{"tie_word_embeddings": false, "init_std_o": 0.0, "max_steps": 2300, "dataset": "wikipedia_en"}
Each number is 500 + 25 x the weight over its row's rms, rounded and kept within 0 to 999. Layers, rows and columns count from 0. Numbers have three digits each. The size before them is the row's rms in percent of the matrix's.

# layer 4 attention query, 64x64, rms 0.178, rows 0-49, columns 0-63
092:455503482523456532521549468504499497515515493534530482512561483491460462496539497544494501511489469519516491527499507495502488504549491512463510445497538484463506499505485496537494495490461513
117:540516522529500517493508496512511472550498485511476516494490483489491474506520497489469484559462517497489546518504458528529526494467559536455523480505506470464480515504456517492483541518512500
128:483505474482470458522469491464514504455493525496501485525522491508522509505476508503520528459516514513526482472471547467476491500541454465517517542511480515558526489458519485515516472465482495
105:484516472484464466522466480461518506447510530509493483534502502522524513505473498491537517472516512501526495473478548475466494500533468458516541545506484506548517497463508484512512479459480518
074:461515491500452493520471483469488520492493521453517484528488506498533485504492484531515517447518509510530462471456512524474490528535498471488508470491482528540489473476527513528547456493464500
093:504516494538476483472485513513557505512518510510510457514513477462518520493479466538530476513466515514497526509457492517452495486541525493496547478456468485466468517515529516532517493505527467
091:501503540489469508513508509531459489480487522498501448516465526505507508500506528518512474511519504473509498489510496577467540532480525467517495504469485535473511517531512520511561533451493499
101:547488576506464494505470513519502536471500472540498500466539506501490518488490547500459551541488493482494474484540506489521537526488520493496480533513495488478497483481551496506488522486507512
223:565516478515507505478488493506508474529485500483473466496445490489503494490501483508460493542476522485498563538493481534506532513470531557468525506497484495476487488504478524501483528502553483
114:508507479539481435473488505455521524497481504502509480505510458468541551491465489525487517521499505513503502481466526483475507457536457506526507534523451527516488468482515490522536493485504481
100:488468522551530544492524502541502495517508476535479523476528493478492496482532527475493481529504458507474518526537448516517496481476536527491480495495514488427502525517488512489498548494516517
105:514497529527538531483533508540500477528496478524480522475506508490478508492530514473492476542497474501466520529535455513517495471462543533486500490493528499438483525533498499482485554519531513
112:488506467495467458512464486470510517457513525515497475521517491503527527509470503497519530469508523494539494476467539474475515482546459475522519547500471503552512479460498490526517471462486495
141:484488466481459458520479508464492531442518526493509477513509479488504499506468501517512539475510507506529461500480557490479514497542451466527534499501491510543520468470505491510536475481471489
116:521494504489497497508466527512493471506505519476499549472501507527504535484486500471509489520510506500558483477519523490527498494501451488514476504548488500543574511485487528506505456538483437
097:497466532493496493515505497480479454489504521490499538556520527523511518493531543481484461511563508509504483480457458489498471532458506507465509519505501510506468514487514483511558461515512525
088:428492477569531506486506492489524520503508525506512478530532529521500499523508516469564501514515496526451495529489479510497483511489493477480496515535493500520522539518456514507462503536472497
084:477477483500521494465529478488504504492517450523516506514501498496500505512566504529452522494491458485448481522483466484490488482463519513495533520475491500508441473507509492496494481467480570
080:487559489543464475477458480512511500558476485522499507504553493490495482501500510488525493489469491498446508539520477479514488506487531477496500516527498484515486517492522542485547533471502553
110:474499499471522466485487482516484496537440484563517493547486513470477466508486468474505492486478504471467517497471504489514519490538503531502522458481489532546506510511466480512540500505530539
087:485495432481525500544516526486514475487500522496495478512530519563493510487558487478493520462544503503531489511446495501512486471495522507523517503452471494490512523519471522520491459479488479
111:520520490483497479514488497527415484511519508492504498449479501489498513474482512484485483537518466464523493525504519503514477490483476518514450523532491496534557469541485536464535504505478480
089:486523490493498485523445526529511462540484522534503529491523514510453507486506475457533487481483488489495521511550538481539516494526469481519521489528483483551514512460464541497514490520498476
087:503510484472540513511457522524529494505490510495464559456509492526475478514483457505499497489518560519536507497509523438496530477483478501526517467491494468523508505489515509514501433498485522
084:513468549488505509530475576517514503433509501490486505494481507484486482487475502507530504507513483531502481491576510506522486537506483459494485519509535487497547485474496474468474491494496474
095:487530461523504508526505485447490508515446500503494468455573499523503504483526547486501485491498489494477484538496462516535472506510488513508457519525490507491518510449493512505505548544507492
081:477512519523538502474457461513493497575499494534510534489527563507519495525530466474546464487501499508480509487495509463514509497529488533500473480492503538520494517501518514530515459514520529
084:528493503535475506503521449527459503500506498526469503503517511531567543511526525437486516491549471471483481523464466507519509488488519527483454518516498530483517517516521532503512493487491503
083:503518466512521492486471497475523486527452463562516503531551508526472486465487498486493529518503531479481497494492501473523475496527511516456518479521465509523505511494480487511504525541480573
111:493489518508478499515525512493504508491537490422478511505482465506525498482484511540502500498487453558498452534501479520502468487503463477528508506541526495500504506541530495454472484488488448
114:469463552525516484474464508492521506509526479533533530488536536497492495477488524524512490535477450519426477513533482490514485498471477491503510546539499462519496490504500507470489475506524506
101:510485466499480507469526464468535488539508494464526500546505444469509510525482498488489519466466524529506531505465493484495478480508524532472530508477514481488454500448502486551517528524499496
079:512483457521486512506486491454509479494503518526488435463498469491521518513498508482476525524530505493513549527511520495499486505453538510466496543511513477477495481450471508492477571498482509
075:441485520482497477562548514488475489544521486452533487470486525472479491543501504512526528473491498510507491498479504502462463495475508495525496485480523493519438485508503528495504537512520467
104:489509482483537482507540496481496510489520515507504519493466551506486504540502471493532489517518556488520511456490513449469521501503492486476492472466533490517468498531478448514459462544478525
112:527499474474485488493492480462504470524469478506521503513508439475487505540450482453469534506479523504515524494495534462521478496509503515482503510531526492554497484440459486503498530533505489
099:526470508481488506569511522528495504465497487507465526447501486504499485441527507502514469498522495476547506507513482530475497512566495509507464455483501501468510510528520500505535536481484519
110:531471530488465481554493510506471500504531507472487507439539512501512528487487559497457492507529496502517491498487471477532498493463498539512469547500495465489502478466525520494508500508536453
109:497539475506490484475514490464507464462507473459494508526531450497497473494523472506489532488450442540495472523513504511520466515506494460489525529551504496524514512476479484460464489497485485
068:527489468472494494451496505522533497523456509477512487501463459432516486494534477535481511488479520452515529516492500530497469499526506500509512468500489521483502492462528542502555540507498507
104:468441520487522543482523500500512516453493462536502494542475462477507480527511495508474546491480458514481475549506504528472509510454502495534513508480510505477504497506518482497522478440496517
106:518543487474515509441530473472488491507485454491541487551501493464495469534508484525488517476458501503475507464490504495497473495511521508465532510458508516516480483464502456524500500498504560
106:533561453506482475468545461481438501498508529440487468476495485478532505511542518527478475516498490495536528479461491514499514484505506508479491519467485502474521503508515483533506504496477516
092:480516473532497467476491505499538500526493537532510519555513515526472514508514487455523512494492539487463518488470502442502518481506523475461555495520499476520458523509477483512490491543478533
093:487488528474515538521508494478495505471471447560488482538495479504482455501455513516441547506505507492484481519514514485493502515462497516508509504502496498509473481506510459462498513464508568
102:493493510519511522518533516509525515482491496512452559512500523551526497493497504475532526442495484493469473494509473478541530445547462482501494494526499502518520531499490487500450462515484511
084:479541502532471513485442494523507488569526517500507466503490502488485513505457493526510461524504496531478541522537539505476484502473470500495548491525491474525482490506502543453486525496510484
099:519514498490476485545478478497468478500480503514456473443545496489516479515540491468508513472511487494534532494495507505530545512516553513492490494475489515472510520430498516552501532482513507
073:531541490451469479484509503492480464479509531460466491482453501476519514528567492523502492488496505470545496450469504519479522486498520456519518499489520531520486497477495498512476467480501462
087:504481477479507483512496527496515489468485495496539478529542472483445485493468528487460539525490513502529517481509520514528497522507501505516481553471447466535536497484446520533517509470515479
# layer 4 attention key, 64x64, rms 0.155, rows 0-49, columns 0-63
176:466498471496511489525516463487456503462518482525543509490568520514490510494514500513491508469509533470484472524467517484488496502498430501501478520473513524527460476490478483491485503471546542
140:513494519465518567517487510530522507542487513481492494504474529521496468515529463484475494541478481529476536511521494511528460523471520509512475488524498443470498528525479502513442511528487492
124:479494498510447449473517502471490509456509515514514502500520469511529526475466527531509526470522522477532466519485514487463554488517497469489550496488500526504497470474529508504549492452516499
085:470496517512458449462502500486495524475493534492500513474523491521544526491466511530510516476532504498546470489484528494463540507509488474483544478520479530508498489461543505511552477460516501
111:481516521503443451512519491501469516458517545505518483493531493521506502480470508541502506464500529462526472533471522486483546503523496451480541493499492511512493471470492537508537482462510505
198:468517494503482423497500473497510483482498491544511502484523530515490525486499501527491525471494530446497506524481514458470524485488462496500495570485489502515485472471518508480499502434529511
098:506531487481531512513480468495526500519532476484491533502514497520509494495505477507489500484494466515486499524462474473492442453475504518465535534505494482564513446471479478462478489518461536
100:502510450538499527540539521450539470518481487512483485498496456519517470516462481522524500511478481496495497537471499523473478497497491496515544504523452470541498503445488486502497475482509461
145:519486549460481538520511501526514496540473511476514472510435526514507505504476495501510488516517487481510498467544479517549478524510526510493482514501494474498531538516508526474485480538430474
085:516527471514467449475514528462485528466514520524482483481511476504529485477483518533501521479522522468526518523491513503473559501536498464497511459507489524479471475453499497540536517497538514
087:516480518497542550518491508524504471542486491479510506524467516495500492521524487444498484543498484521483538447518473521538463503481504537523462520499509466490534525528487486489462507539475492
118:513488495492553543509481494519516474544486483487487509508478507480479496535530485458480479534473475527467523479511480513538451498476516544528447518498495482501520525527474477490456515537481493
094:484509505515478457456494529472514519464498512517481510468523483514523514479460497539530524499540518505533488496494529484467550491532496471492549468514481547525499493463530495504542490461500516
124:471503498545513464478498471485518496492493495552506543491559470482538554490484513469516527508525482473489514480503489461469502445510515499497532536505486513506488466476518490493519517450527505
104:504495496519477530522524473502518491476498476501518470478491519479502463485518514477503506508452481483474490499501504489456494510485516449518508500488503490452447474512509501534544526408517538
102:496514552491479518477498483510484530531544519510537497467514471475504475534520518519526502508497473450480499496526494537534498486491506436537482503487538487488526497507496510547475559502487529
076:530525506426495540477482504533510473459545454514548481518444495498498525478499483468463495472513526494487465502504538526484480500501514492486494495458478494507524504501510474462503503473488515
088:501514526518493471543517471496475516526475517538494511522514502506477538528474472485545466503506526470555518468506532546501482488527496487510481492519522500525519538515436485521489517549506512
082:538533528464537499491517482481470480449525495446510511496472495511523507527482474507458508529484498485493523528487514504529505521466510462525515497498479511468503470426477527494490519535524473
106:479488515507490527524523475498497501490524476504493538505516480495535507517482551512506468536567511511499540464498461538493493479482483487499475505473512515489464472509523502441443523520456505
095:522496511460512532465443476487498532509505485505467486513491529505481539483508519541498466492512519507490471475555522529494484503529476485495498486519536525468436522511545478497546520517505491
114:473513533485523545496497497502512481479479492495495521491538547483502491548545503479557485477498490513459489483506516424503525506528482457522525486488489490482472508484525517543479522481471512
076:509499474512535517539477472509490482456532482472511520526464518460513501523469526467510506532469521480525486479451484502483469525468513476505517529526549527469464485481470482459493510486515477
087:529489483525489488476498472468464501512506502476485480501501547477502531507522494504476499507472479495490527497501541523514492547480502482488469486466520542457412487479490521550527521508531500
074:517495446479535470470478531449530503539526523490506567470548469507499500494502492467496516496491535504489483509466481463512544511472522521513501507520476475527483479488531504492491518502478460
104:517496521526515518493484532547447492440523495466491444495458490513494535521475530521481521514485480473488468519489482523515497483512525505540503506468459531497484470531496506488513520456507468
092:527486503504449468517509533470503484454513497523516474499457484492459485506495540525483537535494545494501498479509514512508512531507523405519513485509486499502483506513468485508495529506482458
096:475513535471503554527494509484520507492473456521507500490487516507492442517478484539504507516499519502488439478574507481503508501522451488517546509506487489499530502458536474513485496487472505
085:488476490502478527538514456530474469486500509482490464483482441521510523523517484499504457507525466516498538509484496574469483495481486474550486480477495502459448483475508514490498490484512500
091:534533550527487476490496475477495518480481508528502506509518487465532495534490513489472490528465536476475520500508478525534570477546496542474494515512503509485535460525514527494542501489525527
087:534483526504484478523490512494522473470499509518497487504513498487503495554501517449552495495518528495507562490464548517498496534528518445544472508494483483518501528495479502517492564487521486
087:477532494514494492474508522550485510490486530526512500502488470467468450477498462483489526512487481476502509515548512490507517484508492482529443515534537510474587531495488508464507485506489508
086:484502472462522527435457514520479497515479524475504474495480513534454487485524475493525505451502484524499456492495553462511464535481495520540483512492479503507506528457515482513478499504517478
088:520521520482493508443509492502469519465530503520517535557500504466511524499518526493464473508458509463500515496507498485550526482549535467484513527523521497535530515513441491489521486518500493
088:487487494500467491462528530481497494516529490475514475469515487486518518468533535531457515466530481507552505443471517544517509524488520493515474472457478523488519528528445492519499502483503516
090:457495481497502555435544477532457542483493512512532501478489471500505478486513493489474489504478474478481521498503509510477491493494507481569455495483492511422494514485510486501498495478499491
104:458515522563485471528518540493486458500498533491466484523513495515528501540499478512530489511462475494526517476489458532488523449502472479499537518532493513520514476539485506503484457480521498
094:501512513519519532445505548471480520483506498513504517503503517474503453542529529527540507512492482475485471509549497451552520506540488483532513495512521480505527528505535526519515540482497476
089:495517540479522510530490482529494540532485514475565518492499472493490547503450510483493517500437552478479508516483501496478546488516512508531502505526522487461505490534516503515536482515521476
077:468485497497512485537529474497494454470474500492519518544514520532507475467488461477504495514500486506504483524528463447483514492446526499458480541505509487513500479519449492512463479485528547
087:514504512521520499525497487472526552563483468518485509534521509494478514481453489482533495483515520469473504455538506525516473491507457493468489541498516506550492487496499451498487505540463493
092:494463482501485447511526492516491525535493518511492552465536445504450551482506483494472523510512491494502533542502486487500519494505520485538464481530497483492506523509479504494520496548450469
069:485534512547466483496513507502497471536485492472453473467518526500457534489506529533494552474511441499490468541479506466485507484514509530518495470488467498463500503526493541515538504503491507
083:515525483460495550499488468506521476511519501483488490459500478491541491514476489510499480521551505505526512500512539550493477530451492512502458487484503516461516515429489501479457505504536525
095:481466522525516518488503476498475557541494500495488496510513472499530536532512500517542468493530464518470540479490468563541495504516453536492513497470514512513469499480525494523477488537479497
111:492484532537487489551480501513524516491476492511454490480522502474536493520454486508496504570505518520526508475528479544509544516510454556487517514505491517492503495505519498499525497460503551
086:535485472466514470467498456501463485461518485492528526528445516491485501520536489460479500488504509503504484511465489469537462538497519532465500502502539493493522488449504509464481469526525475
096:496520466516496529497474526485473496526507502468509513519466493507458501492459548536471525511453510478508448513481514479493487505485502484529527531537499509524469489490509493469515487530482417
078:491472530495486486493523471488504511527486506478507515477525535520516506440472545537460525531491496481544474517494496473496523517456540506468478530510483492504501495556463502550532505481513523
102:473516488492526538484516504511530511510523470529497509538495515497517518462514474479542474470497461504475532511482492520436478450536485474492524478510520485464460545521531486491537502496475516